Weights of a small transformer language model: 12951 steps.
Each number is 128 + 24 x the weight over the matrix's rms, rounded and kept within 0 to 255. Layers, rows and columns count from 0. Numbers have three digits each.

# down: layer 2 MLP down (transposed), 512x128, rms 0.114, rows 139-185, columns 0-63
# up: layer 2 MLP up, 512x128, rms 0.129, rows 140-185, columns 0-63
down139:103105143096149144145108151121106109121136138131134118123130094141091088142161072148134145113146066187164125096122153114158096087162161119134140097141153134132127103089131120175102123147139137
up140:105110160073100080096150139066118171151075167096115139148129168065111153131160139174121108120146141132130116187138107165101126122105115118129091135100153085128185150134095111117164098119107164
down140:112151124163107143123108154133094129137133101158092112127114084179111111129148094127093144090153163178115169167126110139107155132114151133119068108106139074096090122146118103146128159134086175
up141:124126119118149104139143138144125144117080168143129125123105115118107112173142138157130161130140127147138110112146103158107202138148115102109131141137156108184132123131111163135129135092124106
down141:102091177173130143110103128156108162153116140165121126149132118153150146113167086071102123123140140119104140135161133159096098103112110072152123137174091121114110114114142130160061113160118093
up142:161084080149151100096152101096113094154135185126170137187116071111149189176160156140174130135136145147144101108187096103173155097059136148127136128102108139162153123125104156106098110172115165
down142:119132121125176195161091094176121123098117119138135165146052128079117142120137118123094131108144129104122117126120136120118076189100162141171098150153163116149095128160057182144136081078123139
up143:136109146148123122124121140131122097153144114125141132088158137098140137125156099144072127125134123147125098124125082143144148155096117107111101126132103152120124128145116162127185138146134139
down143:156153086094127149121147145119135144109156123113091132157110146139083126150099134110134111117119142094141136145093194102098097093165158147125147108123100125135129144125128153166068112114098131
up144:169092129098130114123123147142133160106142129132188073126102130175105101108073158100116185099161134176109099126115122121120154125147102132143119127149112106100111144089126182108136111149114108
down144:125157136133146081124144116093125115132116130122131161132124120087111180128186066123135067154106140113165162119143128139149067154107148121158146154116109143170141107126159092176135136138137155
up145:122185085126140136134161110098139124144121110131077079121141130112154130145109123140133101141133139158128076105124106130136153141117080091141104155130128114195121082131140150123086136110155122
down145:117146113151089175112117136104102106090162086098143132144139127173108113138100129149164122118145102172169186125086170136105136141161128166079142106128099165109104099133168113195108167122096126
up146:128141102121074133172124159095166111149132113122133079127155099152144110141130168136131089117144127145114078124112105176080145129139122152156108214143123124116136138131138114098104143108078133
down146:107152140166124121068123088108168135115113160140096132120102139128137142113125144165110108145117175118123123136117118109136104122132167114128131141090125170123146084127154140139147099121096081
up147:130119099143081140124108120123124110146124134087136133143122113113160162146123144122135131115181153108109129108109132151103112131129130149146111148142081131147144139134149127140100147136131101
down147:122152141085143119092141149090121168094178117168090131061122159136118110107130121145110115109093146133143088154150144117124161119115144136083145090104121145096109109130136144138141112137136123
up148:114095133157117093178085131095179073150103137142109117144106110148152149104112101141098142134189190129122078114099086099135187155129129079108104140092134154160160071145169124087111128139123095
down148:141083129152156101127113123116129164107202148118140149124102121153144144088112184148141077122146105111146130117125094088096137140125139125089117115076125145129118102154155079074157148131091131
up149:131138158101103117122140108105144134156136150103133111139109141120132126148147129117131123143140141141138090146145088156129175132123122115142130186137132129143138137128114134140121119113122115
down149:141153125111122106167127131137097122094121109130108129135171134151128128108140119150093140112147096147140140118110173130168101162092144144107167128090124120116106135097136133120149125132189111
up150:135073103135191123119136134086145113150108114143147120106106099146116153122136093098133121114138136098131102180136137093140169108121108131114144154120123077173143155118168164139146157129131144
down150:140164122116134156134151103111115131075194133131102129153090091121121141116139158154139103142140132144156099141118162116123089149124104080157114113165120117099119074120144103174114151132143122
up151:132135116094148155101109108133122147151089183143095140143111157106118127150125113109115092105152117142115120150122086117091179141138085112116159134143148160138171123111139152121113156134118116
down151:121149144143049124125132123093138077111139156105165136150167083138118148147156117120103118128138121141129144103138117174117147134112114099128087143138096095114138130151116124142133075108114131
up152:125100074127086136134130144150139150141129137108129111105130141105146136133125104147090124099136146129080121114103145146107185136121141141117116159111104129189135124130126158133146141117126137
down152:165152179116141143113099100101142123089135146098138118148111137108094131127108131091128104166108131153123139113125139109128094106139156104175101132132117134082140122113138106140141112119164103
up153:176141081119120153136110141116138123120110155151114138135090125115108186133131130133145099085124135169111124123124117167158167107143110121161139154165109107122117092164153114137151183079119147
down153:093096156114126151074169147081127117130148095093146120171138118120090120169084124162106124173127133148159170141096125127143124158111125136186156103047135141127139125091105113109139099138142049
up154:165105052130128175103119103077088071180161162181095136141088129118137164197136149131179078151170124113085118112115130115115177101131139126121181137115116146167127138124106161122104148160101116
down154:126132154078108116131120150135130144041080155138172082144165141164155153155116133161090162140116178148112143166131144090121102109079150170096123126087143157115190118120130065152091158115140113
up155:150125097162144121094116106138102145165125135146120117082138128118135172122089135110151138101135102123095105136127109122150167096114147123096134131134093176158128111153146127129118156096090147
down155:120141154100121129160148163143145146092109086117144152186131130129128097130126127120126128155105131130132168157148181112107057125132132112155140117134141107108109131103095110128119124150125124
up156:098166118137102154138102094115139178117132138111121103122188145165085141163147119081133110152143154133092090153118093145152154117106095122170120120113107131159152138133170119128102131129099137
down156:147099135149137145112139150108133089148149099125156162149098127135192114118149093135110132147132126121166178103077107134087133114173166120100139116119133100094114089101114145182113095144109145
up157:138118081115142155164116122146145091146098114142110108089117113135116127168120127098136135101139122156096121169101119120171151130111106147141143116083144084144124117095118113110088121151137134
down157:124137154147153122145115098093118126148168163095119152167148130110154157125158127146098141135153156098138121122115176101102113140122122098132112142117087121118138120136165144219162169109151134
up158:137159104112148145159081136121120143145119161152103109118153145139104106139128085140093082143129168146116118136080132095127174151123128096102146127077122107149147137110170152138084194137121126
down158:123097090181129154119123107145123089086163128140166123148142091107124132120130135133159144097131090124129132110145155090125141114135098129148097101145101111126102150128098121202172142122120148
up159:118122119137096126143121135093173115146132203140108151136142111145123138123092141116146161096124121132126113114105061141127139105135110121092109189111132151158171093098105114112122111124112148
down159:109153112147144126144108158147145107074119130146136167104095134135141102118113178090109137132064101144168127145136130097121138134151130139116157107114129126103137119126156100153174106134079124
up160:068116127094157105149110095122104146180120159160119147096101112125164147140104068104104152107162128086104116112130102103135198112088117106131123152151154162157134123127132199116128123096132156
down160:172065093148157129114154175111125094123137131151128107118121182144143139132152122121142090099136086122154120117113101166129129047134109156077111119124158127164151105126119154159143169106152146
up161:130147110155169160144118154150103114152153153120134086096139098133135106157086134130162100145116136110110089149142084111133148113158107122115122125135116096108146128163106130150141138140107140
down161:147092141078092131103145130107150114109114105135129159143129181127149137101147118135078154132123119133149194094113191140128098141096157138126159158134132154133113094088173133130132124113127124
up162:128148115135146106109139083131124118143103149134107123151175121099149158120102125113147139107155126119135116109097092128123116098107122146138121148130153144180163170131167159115124141097106151
down162:095112117116077127131122165108112129140161116166125138120097109137128096141124133127077132109099123155151197134145179124120116143143101103094134115096119134051113089111120113149122105144124160
up163:128138108095164157142152137121128141104079132142162099097106181132174078150122124145131121111094127178142126136099136090060127071131151151168104137125132153123105091098128150119124129129103118
down163:151132155149089131116098103139143111126188122134080138160161097120075154083110131096105133158133184085134139127128104155167118194126083127105172132174098104114111182154133099122150136119126120
up164:121074082106131115103109156111106118143113116137157112163158124121133121168142124148146101131110147153151132147143077143160108134167105124155105117125100081110105144100152121123116150128131115
down164:099146178116119143146126100108153108070170131137085150119123149136117120132088125151103132134134086126089172118108174119105148110072139124107173119125140165141128102152110109194156096116112152
up165:128134155088130093150147125121189131173117128123133100145132169141180100166145134148138099126151095105130060135177123177142116121125089106113137137148142109111127099100105111117094134111121107
down165:126148130079131143124132143123110147097078130126080153158120090076131129120175107134092155093143160104125155125180163145159123164129150119156151098140158108174100109128137150100122135197130111
up166:125127115130137155142132122100103130178137191156112107101124155136115115125151113134128121075089145140128104112142126130144166170073112113192144147135143103140120133142151172106127137154169153
down166:110160093174115124071121155112137112133134110134147092095113128093159143114141114161134095133120152120131120155088124139128129123150145165109102115142129151121096136109133122147103097090122166
up167:132145104138123117088132159136103165091046117110124143116095117104117130116106104173127123114099126123117069131138127171122090133093171173109089200144149116086198139135114162041138168143171119
down167:154119125133136184134140131085158089151192134132204068144130095180148106118158093064126135105156141100189147111094096128122182115128109098101131101104105094153146166112194091138082073118099097
up168:104130129156108175097146094126159153154147158126105107175143133138116151157128138116177097102124167136127142126142108130138138109090147151145098170119132139164167123152104147107124160136110145
down168:125176174102101147137084120156118161120171102133159176135150125133142153176115127132118112109110130133107116126071161178105166120177080071152140132113082086145102125109134127162131150132088109
up169:097172144151145167135134135163138150193158112128135077150136114132085128151135108109122162103154146106093094144155125124111157132161146091110095134124136107145182161142141163114118157133174133
down169:165084102099168106160130099113125139065117145124137155107123145126170134085135135115129143190124144122170142120110130122156089117089123132135162130132122168116083135118139120117110112102115134
up170:131149090127120126078087110082156089143137145102160139152174119119102167128114134100171112087135138153077127125133057088120150109126114121112161133128134138174172080122106153101121121126142128
down170:099093138142114122143131155111099137158095092166123113119104146109137115117107130088089111096123107161168158140134161185116159170114154118118124105146111129103124140117164086135138125129102128
up171:181101104103127117111097109101113125178124218152134119152090101107111164167122132113128150127152164111101087093155145139116124100091117105105145158126102131174099097136115165128051082181088124
down171:086078086089140122138070138122163114118175133156090156128142134154137104168137138161078127112122119163136086180112128096117105131182154182084121114138178139114160152143133160107120110139197125
up172:138108114101143097141137109137130139159124139101185111113170161110175144129134143109152118155138149127105069138158107138116153130095076124166130172110103135131170127114106114112090113080076097
down172:121130154137121115158112127082130143125109132134079125112063096146142165121081141141114105155113109116153106139119154118118152163143151162108148113108153109133151112132141109130154149117105105
up173:158155156127176088136116106146144138131138123141125145128114174142139104119144126137130157129131091138096156127127101109115095118078113069136168127113126099147131092095147115116104104135152161
down173:137127096144088176114115135127137081094151146112116133132112087115098151123139101114112091110136144084122110146124161126118163135158124171102083126131117143133120169130155132125137176096099111
up174:126123131095126136163168132093148122149105114122141096149137139121179149142115115129116103163196118161134089116139110125100138114104088089128127142128129133169122137165144164143136130089149105
down174:155148112178115139134159093154120161089126115116149128107117103129110142143122110123165115139112096127135187120098143147096126098174121117108091109137136166130129094174123106172091100151162150
up175:129113108149145149114104114109087094175152168152132060127151145099133157124126120115154171097137141154093128132144119095105222091134085120102132137118142143109117116133133152119135117099182161
down175:091106125079114113122151159156146136081085135180099144185115116116134103116123144151112077135118135120165093132132129141110143132123134134102133119156190123138182106141126103107147128145092122
up176:102115098083096143127141111147126142125127134101152131121137133114145124124095118117122122097135131126127132129155121162141122121095122123145082154119141116149147133149117133142131141123116110
down176:103119128131121159085105140139121103121136107127126188130120118163133123119159126131117110119148117131131118132161152125170117122139134131155117128126126114125126139123133097180127134150093141
up177:104155141154111138125095117094108149161132124107135137128165079118124128160096104133108093083156152099125121144160113146127171122119150095151109114093157103172161075108153109128128176121152145
down177:125094124130106119139135107134138073093195156178141120113123112125137159111149156115140142152130103151116149121096128145094123148096100126132135115113084150096085183164118131146111131128145110
up178:103110148107067096121141080157107141134073134112130094131177119124180134162134142121191163175100127094125103166157050182112146143138099117113103171135134108131127131127126153092136167082083122
down178:129135162110137155105072141141117092094149142142146148099078150100146162136109086106125097137140096148157118123143173097127102082131123088163141140148114174129153107122126154110125116076116110
up179:147069083116089101091117124092100176128117093167132113095142115151146097121137127118138143109143136157129130147141102139151123086123135122091158115122128170110174140195155111118153111134130121
down179:128157170127147151147141136142161123130140168097150123147124128118118162162100163130126128121102127096133127105132177129099112145132097129157099164135087081140065115084095145158108128120107141
up180:110083132129132108119139111129133123140142095126154126137175131134193147128102121139171073181105156123108118154123115115129121119143140129119166114098115126107119131151098160107124121098142100
down180:129147126139132129130081112112138109110140132141117135130100125136111114123124151122103126089130107131152140095125122136134134139123144123111121144138110113139155096101158096137116149116126159
up181:145147127120139129134113144141126121160130163136120117110140149098110123144132120136132149122135142130132078138142115123116158101113126122100098138121097139153142095125145135092084139151115151
down181:158107122141131145096124136120114151123145134149114137153139108131137113152154103128104105100121111109152160153125181111139114135136125131159156138105108122124098134130121131142136104112140138
up182:138134108118127137129107124126125116147110137118130118129143135113122137127131127111148124116140124133115118132149106117111135134130123127135129153125122136141140121127121142128114148116119129
down182:132137129129121123127130128125136133124108125126128133133136116128113125123125113127125122136126120130115128126117133119120128137116125123136135117139128129120127108133125117131136118127138135
up183:107136168121142100101124140121136116107139133135092128141149183149114153118118123161147117097124129126127116085104096131128154073120112122122104142131102131149102135122173148141154135091079132
down183:114070099140135141129111123129117157116116163132188126111110110113121140133112126133107123146131146127140098151172167114143110150156134121134171088156171144103155093096116128180115159166138129
up184:150066133063128130088144136154129123133111143124158124124124093134106146153156118143184122144118162141123075152131133139110133139138101108102140149139122126189133139128154155124110126131112130
down184:093167132181128136122154124110135161101127138110114118118112145151157110116129140157106122117128096135138180104124148135135114123153100130128120105120137162104145105117084093136133111142137102
up185:137121073138109142097105104083142103146130144106185140148162122143107130147096137100164113113145170159129112105144077120138144173096113122140182141121096181127126126122111139129060131113107136
down185:145126137135161146146124180102061136148098084173111157131136158125093132086118155140110142069126081146128178127149158148131140102111169161107114092111139141105132145132166122138118119108136148